Part of a small language model's weights.
Size: 22 layers, width 224, 14 heads of 32 (1 for keys and values), MLP 576 SwiGLU, vocabulary 8192, 16.9M parameters.
Architecture: RMSNorm before each block, rotary positions.
Training: a variant of Adam for these matrices, 319M tokens, 13430 steps.
Each number is 500 + 50 x the weight over the matrix's rms, rounded and kept within 0 to 999. Layers, rows and columns count from 0. Numbers have three digits each.

# layer 12 MLP up, 576x224, rms 0.0682, rows 183-307, columns 112-223
549524544518515506575497513545547495367477457574509550481493483474447474414447552482449571537533458621570552523522523540538517471466481453518386502508525525583522489488476464470547540565547564490507500531466473422546468454489511485517439537494607503544478480502437475500475519560434528464523477538464574523445613472479464516468596551482
499475516516526481452435455376505533461500522479477528415521548479543402465538463539560470506358507513466506549544468549450533552469502541371500467577494478457548579492489466544559461493512581507595502528435593513483482529532475598546517540591467455530481478511439501538628524489454503498534488467417463451501521553437482386534574486457
444613533469479452467560507599419477517490484488464491468466489546405442493514530507444605559467452554519479511554542547552485479592538526483499510559474463436558489470668508455511512580528475533452584443576479497523475477506626523451396478551519570540514499545509410450493490452512599453471511519497528474585445483522562482480593497551
449465518467445534529506555517415482527528437524489445437585545474482391576525537489540492562507460465458477452572614526467389598514518607379414558549497533427563561476460517459519452443506540450465606522504371510465462487489620437530472585508436445508476497529527518508540546431554577539509607492526580580394468493500455579516522533419
407479572565514492396414516442531478535418446498503443627537434512464544440500492510474462523388500564435470594583547467431397579468445479474534517512422508501517537540456522381475568540460512459566523451614520494538490471534468373492514438432517552447436603440421427541524548472477446495434506434432517547477476541428481551500546495525
513465512556459570516415518426564537562462482511509580517456534501514516525502471500477514517416516516516477471525427472397510522533435540523507527527473476487531554603422468447437487562491324439536606514448546532500499554578444462547445491421533481426495493485496445648473565410520576484464492467472491572540461486575603569489482497486
387544554437534503415524470532511504522416508516539551489598549492477579473525461505493446456526441450521537555569461421407569483505459479525562441435496558503421408535583485476534484514453401517502637512443412461431433504452554390489504452540414587553458542467411509515496435455432491462507454399436513540478520551554580488573554555543
464558609514625530488530535444485481472371465464528473422520519375551487541513448424557517470350458497428523489505548477562546458456490497479504515611490399433420501534459528439517495539537556364520336628496530499503493522564608528527508511551551504565466619527480511430540497405505552552439521494486479469475582428503449462559440471490
432466503444359526561528428432421495465557519543511552446447458584435478490565493454429409449515440404435480465472487522472504509416546483534530572565542584510490422401524523533538505481527544503450500535480506438533451621429575369421407450462518538495472497496479402507587565440447458396566529492537442493409468534507519624518532470482
430509556510512491526498509588482444494556476445511455488602525508482466520500508530505472495468567569443512596561427483547513544479427460477468542599538488445556505500500562381485541539552525412488494554518564458570531446474465537515540519563534453503517544558501499500526565533454478539538503558444528532507578576470594464510561407556
479582537550532464505494391463500438483468534424528514525494541448571508471522453505503528499552493487499466440470609449486567503544459564429495425484433464514477500481495428505524543562467506639508544426544504569469560467422487429387531490482506534491436448529501510489454531482605453487478526451533495571544441499442541576567431398544
526507572518484448556579519523509477521491460449500455467485479530482511465480499461435488479523467504486559628562507580530441481484558474499579526431448514545492489500492500548456453482464542426525582500451465475461561575542411540542467564528485571452440483565508527506459496505500517478478532532552530555440532514483480443519493518501
500532533504477540579436525448474367499593465514489381556491553532452394435534491466536559583450518474467568489502494496551434494473500446422516656509349512616441396472581461525460425554564519479531495434457427497496485486498524464427473566506527542529496472551516400506527492554513603458505515600420521509386541514487450516486510525429
492471480506474615527504522455553463551509462521461565474502543434476559514463543452480464521481511510557511572407344488346469473445528441490545541503417443589579590543489429543555534536499481503590524399441502472472484465524494462472413449509489469465505466491493478518548437528460490461558513449508465437445462511488549476530506441483
537516464597510383482526538477534483549517559458458457480580404390515483489501542448505493491447482576506446502487444495546513526446397460500613456505416481540551468469519590542501551449569458444544540439531570536537435490536435425485566477555540581479547454445595505466435458448495527534545475518577605538460491518482429608550451491461
490499395452462571484515494504555557384435562527517490475470410478436511398497492467490507502482494489582465506400540514588415473533548468498507578463485550533444538545494434459439494484465505415534527475469494462487454389443489536452505559460482516446495499471529505563571489526499439568593466521538466506541436515433514460464523614554
530445545583425494578377606507502538486588577554479455433470412469436510519566494436459634496482440531488521490503466640506501520470618523497462585506503535594480517508429515494557526416487502527512543450536564520489452587456519440599544487472492510493535444525576544455489485553505461456543564534530503411479487525497496389533516534441
463532478471496424459498553523485520453500522417488509499492445500376539534495509611464555524499462526508507453504474514527499565576481487517507525531572446493413460456451534463494445422466518501489517480542492448407542493502514516489519489470551481574520509512466549529538488516519495545520500523514560524432564564448535487413463508491
544410464499530428522618623484448581511416563431537453536554584361543488518468473527448529511466446488508556542454440513589493527352507515512434598459523468459491503553660542515479503434541565391438453580553488474549531574505568500474533464570459466527446407403557491432509495505528521599523666511474561486505448487521462516391565527480
493530484549499533550508537436524565481467486474528541541497481489530448491497449486545530523474525444422452460498490540476494540480499560461465509516387489400488450501501483512530545496464595532499544580495486481432547535506520436476551557484545432438539467494536606559489478445524481464466501540528427470497575556546481515459477445516
533503440502480452462567420499523548533580450488471499555537423437523539504571466417451547481552581448539440496484445481438435450544477528497424462454600470519489546535532573444478487535472510502486519537530464418472545478418493530517424527507456460469454438535498514536470502518578489509479500513570519563488471518510593425515424609450
569524516441487546551500554354512483532443462496479563485425433527494495480580430516593575525442392512606465518401521457556452500500530440498605557535460578574509615555514470371497465469499479471479498506414459496547532523624533585453504471576536453563489508438493512566512533562492499485563459478427455456470540629435507544476498539604
547431489452419561412546387573477535546482534487560522445476503549488457541471500455462418491460442550518591507481531446560458475586484556441597435417446502544499540570448483580495390549497427454500557487559506545543491463462452520515585544463476543530485632539619580509453516491500478442498472517481543515472523483478453529568524516497
558538398536509590467417573503534493514508540475437448458364417557466497486427592449341530484490496492490452541530469468468491493537481476480472393511476536507571537476426548539615454449491575599463538432566472514494485479449455502381517466509553467467447461379426444480504550560557559561457483507443337456555499500441524445464480466475
522351524580413496502579522516418435488446493507525497476625429471444459485484532603529489539509476570514578502483471496461350488525532486500535584512485534476519576550471472488527508418482520461502472544431469446595448530587489467437508447513471510485548449496569512471575534477402514580515424532610483544477537523513489496464576459543
517582536585510511499448499497463549524515522518519484519543431540482585570532462537527542482491487516503469563568521517505468541501449528499494493514489449425506490487517538551473463457464519472541482518484560518483471458592558465590517436480548485451441495453502521489573575472445473496527497469467399539532439413449526581534489488542
516570493550534509449493400434528473624586534491519493439471585478568523497460387504504465454514581537477592540523526389544456517535492524484430500487384464473512396519523447523475444567595559433486419504480514539504454587513515517584513492487487557510555558543548464477524474556578532508453544446534512504508426507423485485433408494428
465457469503460492519482549524508474554441398408502604496505482472533536363539466504529434476532422499556477388528492558550493466477488540573492474496416455531489526557456479482488553452437517511465498559514510443502424613513528504479496538492529409488532489516506545553477488445466501436480535508584487522471591508502490543429492512536
437499523560504525449557659537577514443439463406460549488501530596464492497587494475494490529488393458542449486478495608537519486552521546556443434544547441486388421482525557483548573561518578465444465552540534443338508477451569510498487538487545490501471526488479567574577422505507544497563499506431471448422466509494562579410518462494
546572447467408450415581561537460429521493520596539473516539482590574548481424460429481537563576467570546542558504467563435395535526440453520545564538487480497512522466472489541547539469506497524505459592512444484524411581387510451499543557521459494456482501536562486419504611488419512533493443500536485475503440530520500504487491458534
531406508556520509538461620447519429436557577498476497473473504548562499487503410495509493499422520493447496536520461541501548498564411490439495443480507546399511513542548452464528517541427477544539521396454575525516515612411582402456483487555570584514520460554480553484562463545521542486560479484452524568559437560428496465518487480552
443485492620508569452501435440491535559482562556470440470569507518496434421557389451543394508547589568495463581564555485642624437597415554516622486458498517466482512609504415463473585475482417519399449567509541562503472425591505398694507453470476510449525560482422492441481471553475499452498492501385507582528574530606434456516522529467
497483493540547436423475499519468515527557469495507531406504527583441443498447562536534448527546507530451568430556512482499551526546511583504537528551501415497488440529523457497593478567477515418501406491516600532525541538592544486526553515496517543597506530516510422476446518429467441485529536494433537505456463377510448519424472451449
472413447448509539466385487494471479506605481496463510445428483502458485500519541508405495482435531507518527467537512497488502402615471500413511488418477366640531450447473509633546488513461454433517471409469491472540511403536519442506490552531507568496511460474491497412489451544530435590461373492455562482483395394520536436456473458484
528485545527493535589543463481463433482520515460447466411555494467532513421529544455562474528411447498450531456469554482523567519554536526407536560507513463394453480548448432477526600474380471548412467535459481536532522545507561425481491365488539469493528524488478505472474442523473556493326481589417466486508466493590495517577471479468
558521495555477439435475526557454514499417544534401523511430533565489542468482535551432583458542504459386610532477594514495511480476583505520457483562471478454556385444483552544565615532485562535508530513486493462555534310605478467499543431523554504428482564484557443373451572513506581448429465494399439393584422433529610451478430500420
443490463497471504461449434539571473444559519369519512557474561449459442599486443508435421456490530399544514558475419477482493616519485516485499486541475433560599560506460535537501546496518539585549474439472532500469539457627500496528504472527477510494544499512501430431530493477494480510530479470553537439505494469544484504531458547435
439527478475517465383572512507573417518562447494519423635521416497481469525487632503568527568527485479538592471445537448478487547540455463553594502610524475484460578418454462442531485496510535629517489403556449482448573419470466548539442518506564598545445447367492526484545488520567486494537561458504541435512595497479602530460491509548
494478499380509474446543441593600521538500558486471447559486434485435506493521516502458503483537461496506526484512543596529505484472518500476505565540555531549468529556524493512531518416591503607515564443507486520448526464518422513476563535433470445511462494459495565495471512576482452463485571542459446507472505492424454535500477539449
545435468437475490456518524518387538552460555499494499465492481492471437517448388509509420467561464484484586570573555527446439481468558586574515480551483564531499379486441474507499562541584528526498452498498544458491504521581474480480415539426551494529553544446541310459566483503501539529580534467475442488538493484546464498490425481488
512566568471521578471494560540567509517505502486517519530525500457500520519529530498514500545492521522470471470458490461458497441547550475636484475526491518511522526492551471518548497495503474482483474491530446477527489530478438456555536523447502555514529499484458501453525499445473539480504515544475449499506596497467540537478570455498
419470485422452438424621507536499460420454525503564480594477539565544377448579487435497524566452505459553473479636506428416453496551505387441489523438550462385521445410435543515470542524411487450515523469569485516453586552447510483493496432509514416450430502460479557518383548498513362574397478447531456476534469545508518509467556462555
483563502504597494496532532524419457455469584529605436598616542462506495475399443536416475493489475427595481557514543473541479503491494555450394525533448469479430472552426510528475558560529507554435436572549419481467532520558566517472541489458522563481434446567512568522521554456535546520508407388486574476461512444526473537486453526520
495512450527548445590505518498433468485545475463442456583437492513459474441520520469607577554488570518437454491508520518504536418415596545606439501369499497527530476399480464536505526497460531547542550425593458459456511435503421453412549536516520538452436538428555539407530441445561464533477454509478528598590470520549637496476523495376
516486549489570484486559462555598475623518477475590439453468569468506450529511501432453434504577559588523545512517482477480450429538535461549513523490506446467554483501530579521497465522479522494500460526572476439440460532504493514513464480423501481553487450518533495513457492443502512544499555566510468442424528390516503505456461526501
508495533569540486448510525517524564568548522529452567472509633476567519503561419475551541496481443465491570540495538478476440460532538552486482488510505455468441511526439589464477496549492617451487519545482520509518417507527522512531461654532501532543513445511510543487504473542493584516516472436536432478506466522485519536533544448503
459505524459446529565486501478523416408489459500506580533536515524485544483551520459518577482498548463527536475537502538502504447390521501466552547402466493496526497472565449448487474501520546472521578403513588455455517483539471478353483440592563564531417476485467471518513445471524562482517451488564564556468521477540588544464545496455
476506466544510444527432431555442465619400497456464406522487548513555534460540503655462560453536556369471472453507554522557498449492459551592375500492539585498511463520490590483612494499502487503513524478505500487389505529569432446480489404540483462424511511495559442412572521443521564493437505551432433527465528534527533449434445525521
454482563490461564422451455422421496511416498476447469532500461488504429545516457529460500483469451500476493487406456611503526487504464528459459553487572520495498453523512561509501417417499436521452482428530467494446511525500519418553487551586438529583579429481484543483607427539503518485431489482531503507526441431463460505418515532521
510553467484542577448417492592569501482442474571433460481457446463530525561523563445514520444543516454564526396463479559480552481534465459526452492529504444490559504466489556482498461443535472464457532531518501422527506511520471436573493492487483492499559501514465468518470504490578540421507449558525534501475576404407485434558447462504
490475569502468470469512539441517510454469416521454533496501468558501486562458402464507538500442485485485567573458501455491505490500515548578546448579527579460466464606476471440543563575502519510350490454538460507534445535473526562520476523530498573484518566392480512376553520584580514505495413470473420465579533609543475436440522456564
441532434586536508447483497451467501549354438485484525613438554437478531540499509573477467487482429453513493541631526437403511505375504472467542536482506456421459545463476504447527428438540470563516413585435534547557518440455471445489409478530501502513528448477468475499536498431455530528456568625469551507565486530596496491553456593451
585507475501506425452475558444569428526505365457526437485550513445487416503523513499546494436485537425460630452578529508505538460508582489407565506530514525486524518546512480495543505458589631603621517452502539470474519527440535515536465454578532505456498423605431528491507500469490572542521486443545572425516398551526558555440498436449
564521520417528539529446573523584554462568520540531543543539471545468592538544568506479514559476485503558449445532471475459468544473452552503495529489386521475522484424444504508477526591424473452538466520482462492407481478541496542555497494460489557437560492461578427499473497533548513560510450505560468553467579407467492582423514403474
460416534481433523526536442477477505425547568393538478549433518561451501441631542481465544465434519491475519492519470578552492516488598547494491464423474510421542458514605499555529490458477512431456480506492516492433512535500571468507388517450508463507461477426519446500511504445480549511447494474443473505473452519526511533458512457543
512547553454475471543529511431533526402501488478477574499538492486581407465465476562470467513410484468521502487534468547573558535553553462547460512516492530430468543592550529413423491464559465486547475396407496586379503479543506586536600574500482463478512588480500584538430486515464494491545589448553460508508505547409498506518526521560
503453428512486481498556407438456571448522511461560480557473481442521494491509580526595443485513472557468479496598534472477469513617497484467466487548441532478474489505457487529508436426430425505510442485570544489504430489548430450530530451467534487530482519504515469460540555490491555463481458528434504497523425381476453550505521486484
506505513425603557519561600598551514553530446497487426476551530528489579493499561490463572516485527500436463512510477427453561442468520600429415462572597593493550497488474500552384509579475452484558538454565445486549512404596566462532557479638380507571478516439473468461513437580532545483487428601585548578461434492367469576566563468452
424475494410528430533485482455489533494445481475476608534514449421571559483464466553597511504493505507446543485497463608486436521441468544512466522500533493380464505477463498446469597412482491502448528396521599499553540477471488459501423502492507499548478556499510470581507438500512549439501575528535530469544531443541489535504510430462
464537492503557529485551539462403479506471544432478476534483438526589490532512464443527457451506575434519582505620530484468488470536489505523456518527505495477486481504499462441508553517607510496539557474509538509445545460555447432497480497533565596504462478428480444446526538518571594475411505392438529486504470512471549508456592540554
513419507501547539478502540506461495510576581466501542524480521578550451489458462509560506515488504554486489489546477479573504503565453497473508474529473478587471600604502554520562566446480493498464501460510529477626542445587512546541504489502488529542490516471476497498517563479511520491425526412541457440507432482560549534514539530526
566483504489555507455527488462508549529483460457564548467457450563475421605524461538463464460514500381474593551609543487504553519603398543423423462501501463479508440502499558565506543567430441546562475518440474509460540434450512596547515503548497513518525467501502529478474471530508472526489461520519490472524444484543514365492421524477
516427430465490532521477497415435471466518483455572434546479501524493432609464583484528453479455553448393503543468546464489496446516532539546503482464442555445639410478468541500553522482476534501498528562488494487474461502537413554518515452428561552450483432493480465461551589493566489574479464478417427494596504464519537565446441506467
505505494487453432499498548447494492451558586510562645469513559500449525534495507419456411572434524576500546579600463476546433537512501467381541419458553510537457516522486556589473557594496425531480454446455463509552597458474554483529443514466476498493478480595527412675510452456543460523446509511558473491440439446508434576477387466514
550511532550509550513518529527411453493483532496506454483472507495460484434537584503543497522523517510513541516479569511518517430526457479501551542480474461413471477520511517493528447510564436402489492545502443502474487493446552493481576555461454568484504535435524490450526480455462527491443501532516515548591517498446499517495437480461
452551517484436538558462501467469487514467416482557571451534427389460492404528558446529482538491455503499474377490543502513496482487495518482485557473419505481438491461438447456471571609377491520514566510513491484438450583579512541487453493453472428409462519478516532457457519463512512501600519453521519621573599519552523568480476527514
485492482600531456571491434519559476524548449504530484470548477496527515451533496486564512528456493603531544432474441545450549527472488420475482535469441575468482504481514430469417514575502590465436495515463425536495523491491576481413517589498435522546477446429388477533504453556466480463530531540470579637474467535518415538558554458512
473481524497517530484512515589479594508451441535530497440556533510517533417476518493500471508471467583569512489587573486500479477494590606567531575610441439444532508509487546430524557496440508387406524567466519532469469520587570513478443430451474492544537480500485494494507475505424521466512475481561594471426561470537464539457531511550
477489614557529526492503559497592640534525566528544537513506511459503486517454572613459515547513418571479602577483453564529492472487482482549530553520516478475491484533535472619551468415481500518485464431370476476522406704516509535541483495473526501411481449473544551545472504519542435546555517537466519485446478483475430606561434595588
508467439503469499489477504445418474465457479497513499525588461460578528507445518587515440496492457566417560548451501428555463488503523509473494449486514513445445497430478485471442458413492451540522493540568499489513492509665486411451427478540475385502501491533587464414481549473604553544523537572509553550547548389535436521429523499404
516515581585453503589472541458480488469567471487446521572459481500539406498520477421492464516447431492506533497452454543466461530580463514537486599448508448494559499547504552499467466454451518547453571462470559543486394547584494439489459570502569520406444544552572452484479584447461517559444502551419487469473435549569442445504553512586
539461557491467453501524483489422437451483516546527467559559482478433497415470513514503490473533502463508418492467433516347517495526490500561541525510488545509524497467606558487521537464437482534464525511507424515483600482502457586575571459417465493554464465502555403538505494508531589420489568453552546541588499515460530555545479601501
472515521437446494541477511484424475463505496468571619493519448467449461489532532419491542529380448553562534473498463518563544485556517403480512550498481511566448574563497503450468513437469487469502590522463445471530552478455446435474594503479565499503406366385529559478453471468541464509551518408504549468483493466451452484500553482396
497430488541525506498494490506557527501583488422471458484514542503396531540480487519466505528592510462499510481487537403464536429552548492414525481508546525484554492462561480498576518519537465520482484561552518483554506426444524550454466473535392485474499511512555443511478549551422500588457528517382528529571475524493545463522537475486
520499496370457509444462525430381521532502499510495508556463522473516443427430489488496544515577518390459544404418472482477512512527398543475503548502422488478498532519468515514532518476630499522569605430547514563481465491593517487484555506529474581424567527495591456403508504504579519513456445604451477513458511437507442449461501568440
555489544526509519563450522474481455513503546517531464448522561504436470524468443553467473513478528461567547499475459521517505478480517522539484467570562508472490448503556407509450506497517467498492573495537538506426522450431514493515495604543465441498552600490521532447483497603529477486488547431533520486423452513437517429567561475534
591457483458562431418509502513533456493493524425437451505474580578551515587535534472486515459592487460532358510478475546438632572427447506528492510498398509449538597543446523462443505453584495467593497474496508475532492495453421528498458513511506510535459486512479515499519517499468521481484489538391488516466468536457598594442517513423
559522475500476559430486445544397548497507489535527591625424460589436532518424553510472496471513513513497462525511556472576497530549463505379480495518511457530433538526542486552479562503487489462567555534542513469560479474482459531545522548493560558652572480456457438614554492458440490546452602517503450439489562511517502495595524494411
524573536451459479526486567508525490499520491603591528426568545508480490433530443474471570527501548508527494417433487591532410457466579452639573442471561459471460492568501483397580477470544458503519520459454472543536515635484571554427553540526596444518515575571519528542527443514468460397457496477489627449502525560539484399474476558534
498590461507519484491488518542532538594444472539500404462558457448412524494444547570429509488569547484519443594546533478511502553489457478431489458575596572519509464416515474506527530481497461547466428432506508512589546467511469488530573456463534481495466512571440528509491527510483498510455510619464447563392383469445434403478469551618
443460582494459605438500473549421559487534439477483562508520420472502450461511467567574469459576478468522521391461501452519512541510483498471396455510481515460482513507545523484555476530532563543470603483564573568462482450515455532484528478513470487577541519485525520486460469551489486458538548444528521481514488517427562531515545459448
448448453437501520515488489625542574548625387460530583391567414398493502523575500516534476482509435544433460504566512549520550528472587553490527559409432454502502584498490525501389462487454490505510459497523486486609541476504449500461517499556541523532476420510514607555477493465516511446511528541417569486428535492507513500538587533454
500496473499532503522443501462425614450446563403451481496494517571448557522426476553432546416488496433458483558533479467532504423446518578532495485516543521517494471454434491409469621505517402596525427490493526485507527398439503403504482437502412546491458524544460460511565539493483475440537430384485584546488463475528604496502467581514
589445504578492519505439547374475517602464498427553431501522572491513537590398487479516499469484541510510597546514464385467435470539557470539353493676461540466577447435518524508491442511536541419326436521537485459621471514417629533470477576478407460449610481507492469509574496451545556575500518527479536456459481532513442433532440434431
542617463478444478469623404517531491428539517516531468449500510509400496456386526468420534536462393506477623549612640462451379484536457511441446443395406521469581417446473499463521451578412479574553455496592495483441393465536388444508444454553599507420437483547464501577442537418355530557574549414502520491531442440469415582423621503441
495635519425531464460502419462506506562518537479520584489409434427389554421548376591413544486474514556492512532537472463605438538508419461546465381495513470461483454545623562537588501614497429532503533514423470540471451494470587482455473559466574458495496584536368539464487515369537495504450399602445448602566553485516516554413439568491
492543475472548500521559508542516544439454524512450429479489433583542463443469521524520500422500547515522507433510484522492463514471460497615459522490457528489458440584489511503492488500486495469485482583472528485528482558412472461401525544518576572398494531542504531528393530537513506457537485564524525518508475514513518491536486461494
454492473537528540482474394554484552646559551492490502555460554490488561456507440557547506518601490477469466512419499526536525520519446554468540431502563520524485428421532569530547588660479505492427529522498493489473519422467440515599522432511564544468425530528452541493436502548515533419418521400519511444600510557565552455581512468511
571494502453483374428497571507480564492508522393433547640430506467503450422515546439375456478379372552589501554520521476435448582437555384505398515420509446450498452410450550516399516455450562482527524467403378482536526496534557533445516539555653530575523436372506492415470540541519458550495602482485472510490330478429462627418561554515
534489567503512434555544447574509550431492589588491482596549527487425507427537494535518498547607494517568535425497572508435459488579464501453543638413556500487441461479543474447523528515448416532493630494506492576476452492532558449455441472471447488511497611586595405543436487472441509439537491417562461492480453549478480584601509463606
497514459529467437520513565474475518463458524512599562546508432477530416577588328581461446484553529431514435514547437501479510513336458511571499534517486497417435550453588485538534575477522503486575596429524381548546490502421475454449482475547480506529577445523491494476449522456465499375551538452537500611483438570449426471492483589485
564487429583527488494633581551484501583542393646454507450510552486484427481434464500541432442511509497416458480549577536471474473455529443522567396545480410562505442382505402567474509536523499477633442503461565470532511530473492452568470529527449520484566565523469434490484486573487504425423477570499568421426482466502513460463426440561
418648436507450511565553471509574432446489435604504557565526391503522580468526453538451503453440456551462495529569450374496467464398503470497592521585473485528542494414577510482540469556515420514531451435528476547513526513468488558482415407488473596521517529443477420536424543421483536471576511595499541476510495486493443408545451505535
521533483508540470469468429420451505534509543446450483471456510460441506481450542500462445466515629481534430450518534419538472602516453547508467442574552592499520454426419468555529564433525434510463515566554461493523472514445431477487516466409472443494380492490485396450367459458485484445485496511459454448580504454469537511476512545426
526525522577541410483583565553510494535474549526450600485523503500521486495454471475536511478519522447465462532519474495490484454475473479500553497577573455588518529525532465553405507508469522567510481543474586451537560501544504528606533521430499519441515531494415481459423448561567441482472487511450522432483466493459500491530476490498
440599432479580440465622474530428505486496485424520476680432449508446535459535511504420476476569482453461485493527524479501464538489570529563498492562469523496431506551474509524523457460506530587517543585539420507372509550532549489516606479450455506562474523462427479444504518512483411454591490487427482579485495463420478559511566448489
377503548472537463475466507482405441484469523501584510493454433460510504496517551530520506528519590411469467495553497501442546547483508388468540463514554516463485486402485508552509447417479555495542418542504424499491589565547415433597598429574475425598520510342474468484543510524474376515523607554391494521478515482504485454524421537412
614509467526464448556601647507495564504553521581561590422521455465398535532418498491455480554516519627424532558498501502440416481543547433526593442519507468656605477467524422610487465472452476541546472460535528470482516415545467523420417535387570488470391539533485477506548542519487423494509480548481429493441440547449457540440527461542
593488429495492506543610578486511616476404523616546554513422531502519522501511501577590539539535544487535498512488535493478565518530476528620493422494440493503544498430584527537446554510486549538563538521496586522496430431659447521544488543453517563456579489503566494543476423473429466441423551513477483650447467483452523471365518507445
649392493557521486548478580514448525497513501518479524518507462455537533442539527543587480464436509441430525555522440516522527437615550416540414439565498471476496520448488444502441509527486650558453520378479487428391493462510458480615519510523491391408540428537503542485529482488511558677511492456411469462534432525448505420426542468465
481480493534466476517370507521439514618528467495560529466482480482457556513551495455554500516574463636527551560571523480416472474388518466584451583501420507565527531526461498467467542555473517537508485497544526512512513522528468427494448465529534458557468558518523539439535419465430555545437566475484473410495624421488517477447595486478
528596410471525561523581502452561456572450393463495403554567474523389472458469519538626392501512576503466452449552556482521453470435576460526476474500520539538490512444595515511546491410465502521561444475525456479454410454535508572577560493631545546512525530483475496458484535522409544501528482549452505622535460519492499437450462431514
537515470524542495520442476498574536586463525542450465523488466596486495537518487520406602477518521479410548460481511549536533469539466548589397516445471524602562545470460501525457493463512475480540423436575460553425511419498482456495537455589421576463539493549470498398528447518506459535465542408589441442539488529519448561443545497474
507500475569555435556499552424451512449527559538439609499566478476596565569553447457473495534549425555574536505515540601418494393529481565413525498587479426486545481486451605610533544502495463452482533507520540541380550476614517475508511570536549478622509531466500483511485431487472472445580481512457444440488407466419498601502484433596
606412527455493545548519535568508570528605599510489447540569477447513487475519471509465504550565599396494505461409501499386370450460534464585448439550515487533466537574480565521511474519532590522452521441579539510508507432526581424495452528478477531476547547514538482543491556485516515447566451476527577419405521435525644507474466459498
544474515506479473512487465439518471520461503440495475497521455533521493550477510425557448452552445516476477492436458546562511532488531557470474511493467532513519514506496529406500428573530431469479487469491477455474508512507486515494508504497508518532521496429542583501517515513518530573457474466543451541522578481617415502455454574455
544455439555502532513502475513507518493506635509452497493447564520505551493448604573482511531512559461419477531565563480527470464438494523448427473458488537502467366528528528507586442491516451511417543552598508455497471471458522541397478503416511472464427508471585498527487503550532563521479442489519614492486428514505575429587488477474
555518445444515497556471581447506532454528568511522499380585573390542505527524530566568552507490472455597457398465451556464519438545464515491524556603556466530487606459466545403486607458580473501461541466377512507475476471576445571563491526478509506483502544453491548446399453502580437526537520478488482500515491634492545474470509560534
494547440585460625475493539488471531502533551515509435527559543483465559529430557487466502527486453507468584468481565482449421454477593558492506528508460592530525473377465511501501493472606495474494459519520426495443444530455487537541452535497525503473552433553407438449497508524472576438472422518506532553554420525562438465442572540512
518431460564475529446491618470515508429422449597498618488492545509481611464506512516579518462543522542522510565515370504485482531438542367526457490448516570522533530501559468508470562500426522515500536393373526436526444453548514552475517415499488531412587447552490490463468503504418492541472507513499480424513380542409575556478547560559
461621430480519562523529406427447516419548399429469564463569511377518479447503430564404449555477423474504485530460522502492572491552487569458539474487480423479399413516547490514464520398466458501387589513575449454456515476428479456459479442467495506592488536432530507434516419482504516435547490518465515634520476534516470551558422427590
616482495460473558492476477542465505499506684533438460477433447485592586440527450526433507488573475420612427434524495414405472516482474518509548458607442528452522448536524540422509547611502489575441538528598537505448519456502487519518524479493519639398479531487474521472585557468497595474502442437502506563454442565575590521479446571431
444500482438456544485444451557559517500513541495475432486429410466525478538482448552490496544539528515421503428464502506544548468507546463467401536475503529473449490462527463538488489523515526524472527433438526454459526451449482532490496510499497490432489554467508537546535425542550474476551508546437517495547513515503433429526538541533
523610443521498438525504503517434535503446530528414545552487431530635595438529603543435511535563513521479484496491567503486458537542426519555490390544467472458462512525464514505466470486398506516522453581506430468543520527561532428450513485491594460475453468464546486504555537526519540500626484558497563506507593560532531498486519514431
533534527591514493391543519506434520506522481491520529492538474502459484518464484501513392448564506560491539543447467502522583527589487535476482477451467486435445530510486470522438470491527586556595484437451435490504554476568432420558500524539486498506546466485462480438536455528506493452525521468530409444403499602436439549485480493481
498526464374489537410447578460468513414518558538467500535479451554420509520514434466593450701506434533520569486509448581455472399475437487547557610387536561545469454459478538423449503469503498478600519444495509519512551469502488464563506677409577543487523477439539499480522538495659504477503508513502525469515510446459443440389616546480
532471485421472475501556456566494614497504464457600483410452466498466469509525505566573460507620524457446525470459561473575468444462545470487422485474479462444463423538554442411528426463487491557546484414588488522441449454497566418429497521470477575571479487551373470464466445528498541461497540500503474464428470510453478502493490511440
539472466524528530428430448503525474565381558530485520539485555455454513477494514491435510506365547542556549371470472572494554519559499538510571521501500513452424445554493466475557543490552592408479587478438540498487482520531499428505566485481479424458480539420513445508508492563575500552442505518476462453493452606483464421503568496488
448427401471536580444374510411484544582463526463539498544471501369676393579584386592428592406494521423607466539391418571474520433635532560416465478540522477470372570547546497467460647592535484525429570542450402494532536461579539475586541537532457476442536615365500471461525505526614477471486593589479457592450539566507532513471415458473
530501527504548480411432554475478524474443432493457504476452464410516467474492451492509457511471519483523491451494408535572532593577539541459411478414585462503478571594505551469434464546520520502480466540450481471457600506484415493481516497499493505481470536561486566527471520516531480509461506464399496600565463469501447458506417541491
539566522474470520536442450499461489556588462486475515474475514498419595485505508530438443500565488481515485556462587486468447502610533456505462400485519527444544372481508487558456566554459476545481550450498555475434459490545559463476450441554452465414584523538507381538532473514522468520556462516462503477543465539524548546483427494472
439526614438445435465465576552481457553516505487502530511452547596484466562540567447471541478489460500466515633506479537468473587582482503463518565536464445482551605478475401438452547616470610460510454539526426466524579558592502483607546381490561479586483504432550537473474448477562575509522533380459515489482561455516528571528499422504
526560527467515485477552463480538510484486506526535534496599465443460503530413539579508485463524575536455453545369477480561484428499458558523495418390504581551507496585458463472458520606416366473511502493425516470540462510537521578468516523498477471471515486535447520531453587558531436479520397576517451524490485515457492470520458478433
508544436503457466519451580426543456489512530543528540547552526549543481531537446576547483536493476538481535509410496446495454483577505415523546569510438565557541452493538440490505456542437502515483517442520484503446461466446567446491495492439515465468542503452442390519484501479415459436516462510484428440507564566493491492478464462542
423534570490537485530568464543599502458431452552496523480447473377469584580457480488525478500545505541492482450429501514572528452447531455486484491494544436407427462581470484569533550606422604509477510559547468438477528447403514478533467513469526421539452579554499523553477530487566503593543435548514395534471446508458450500490489506556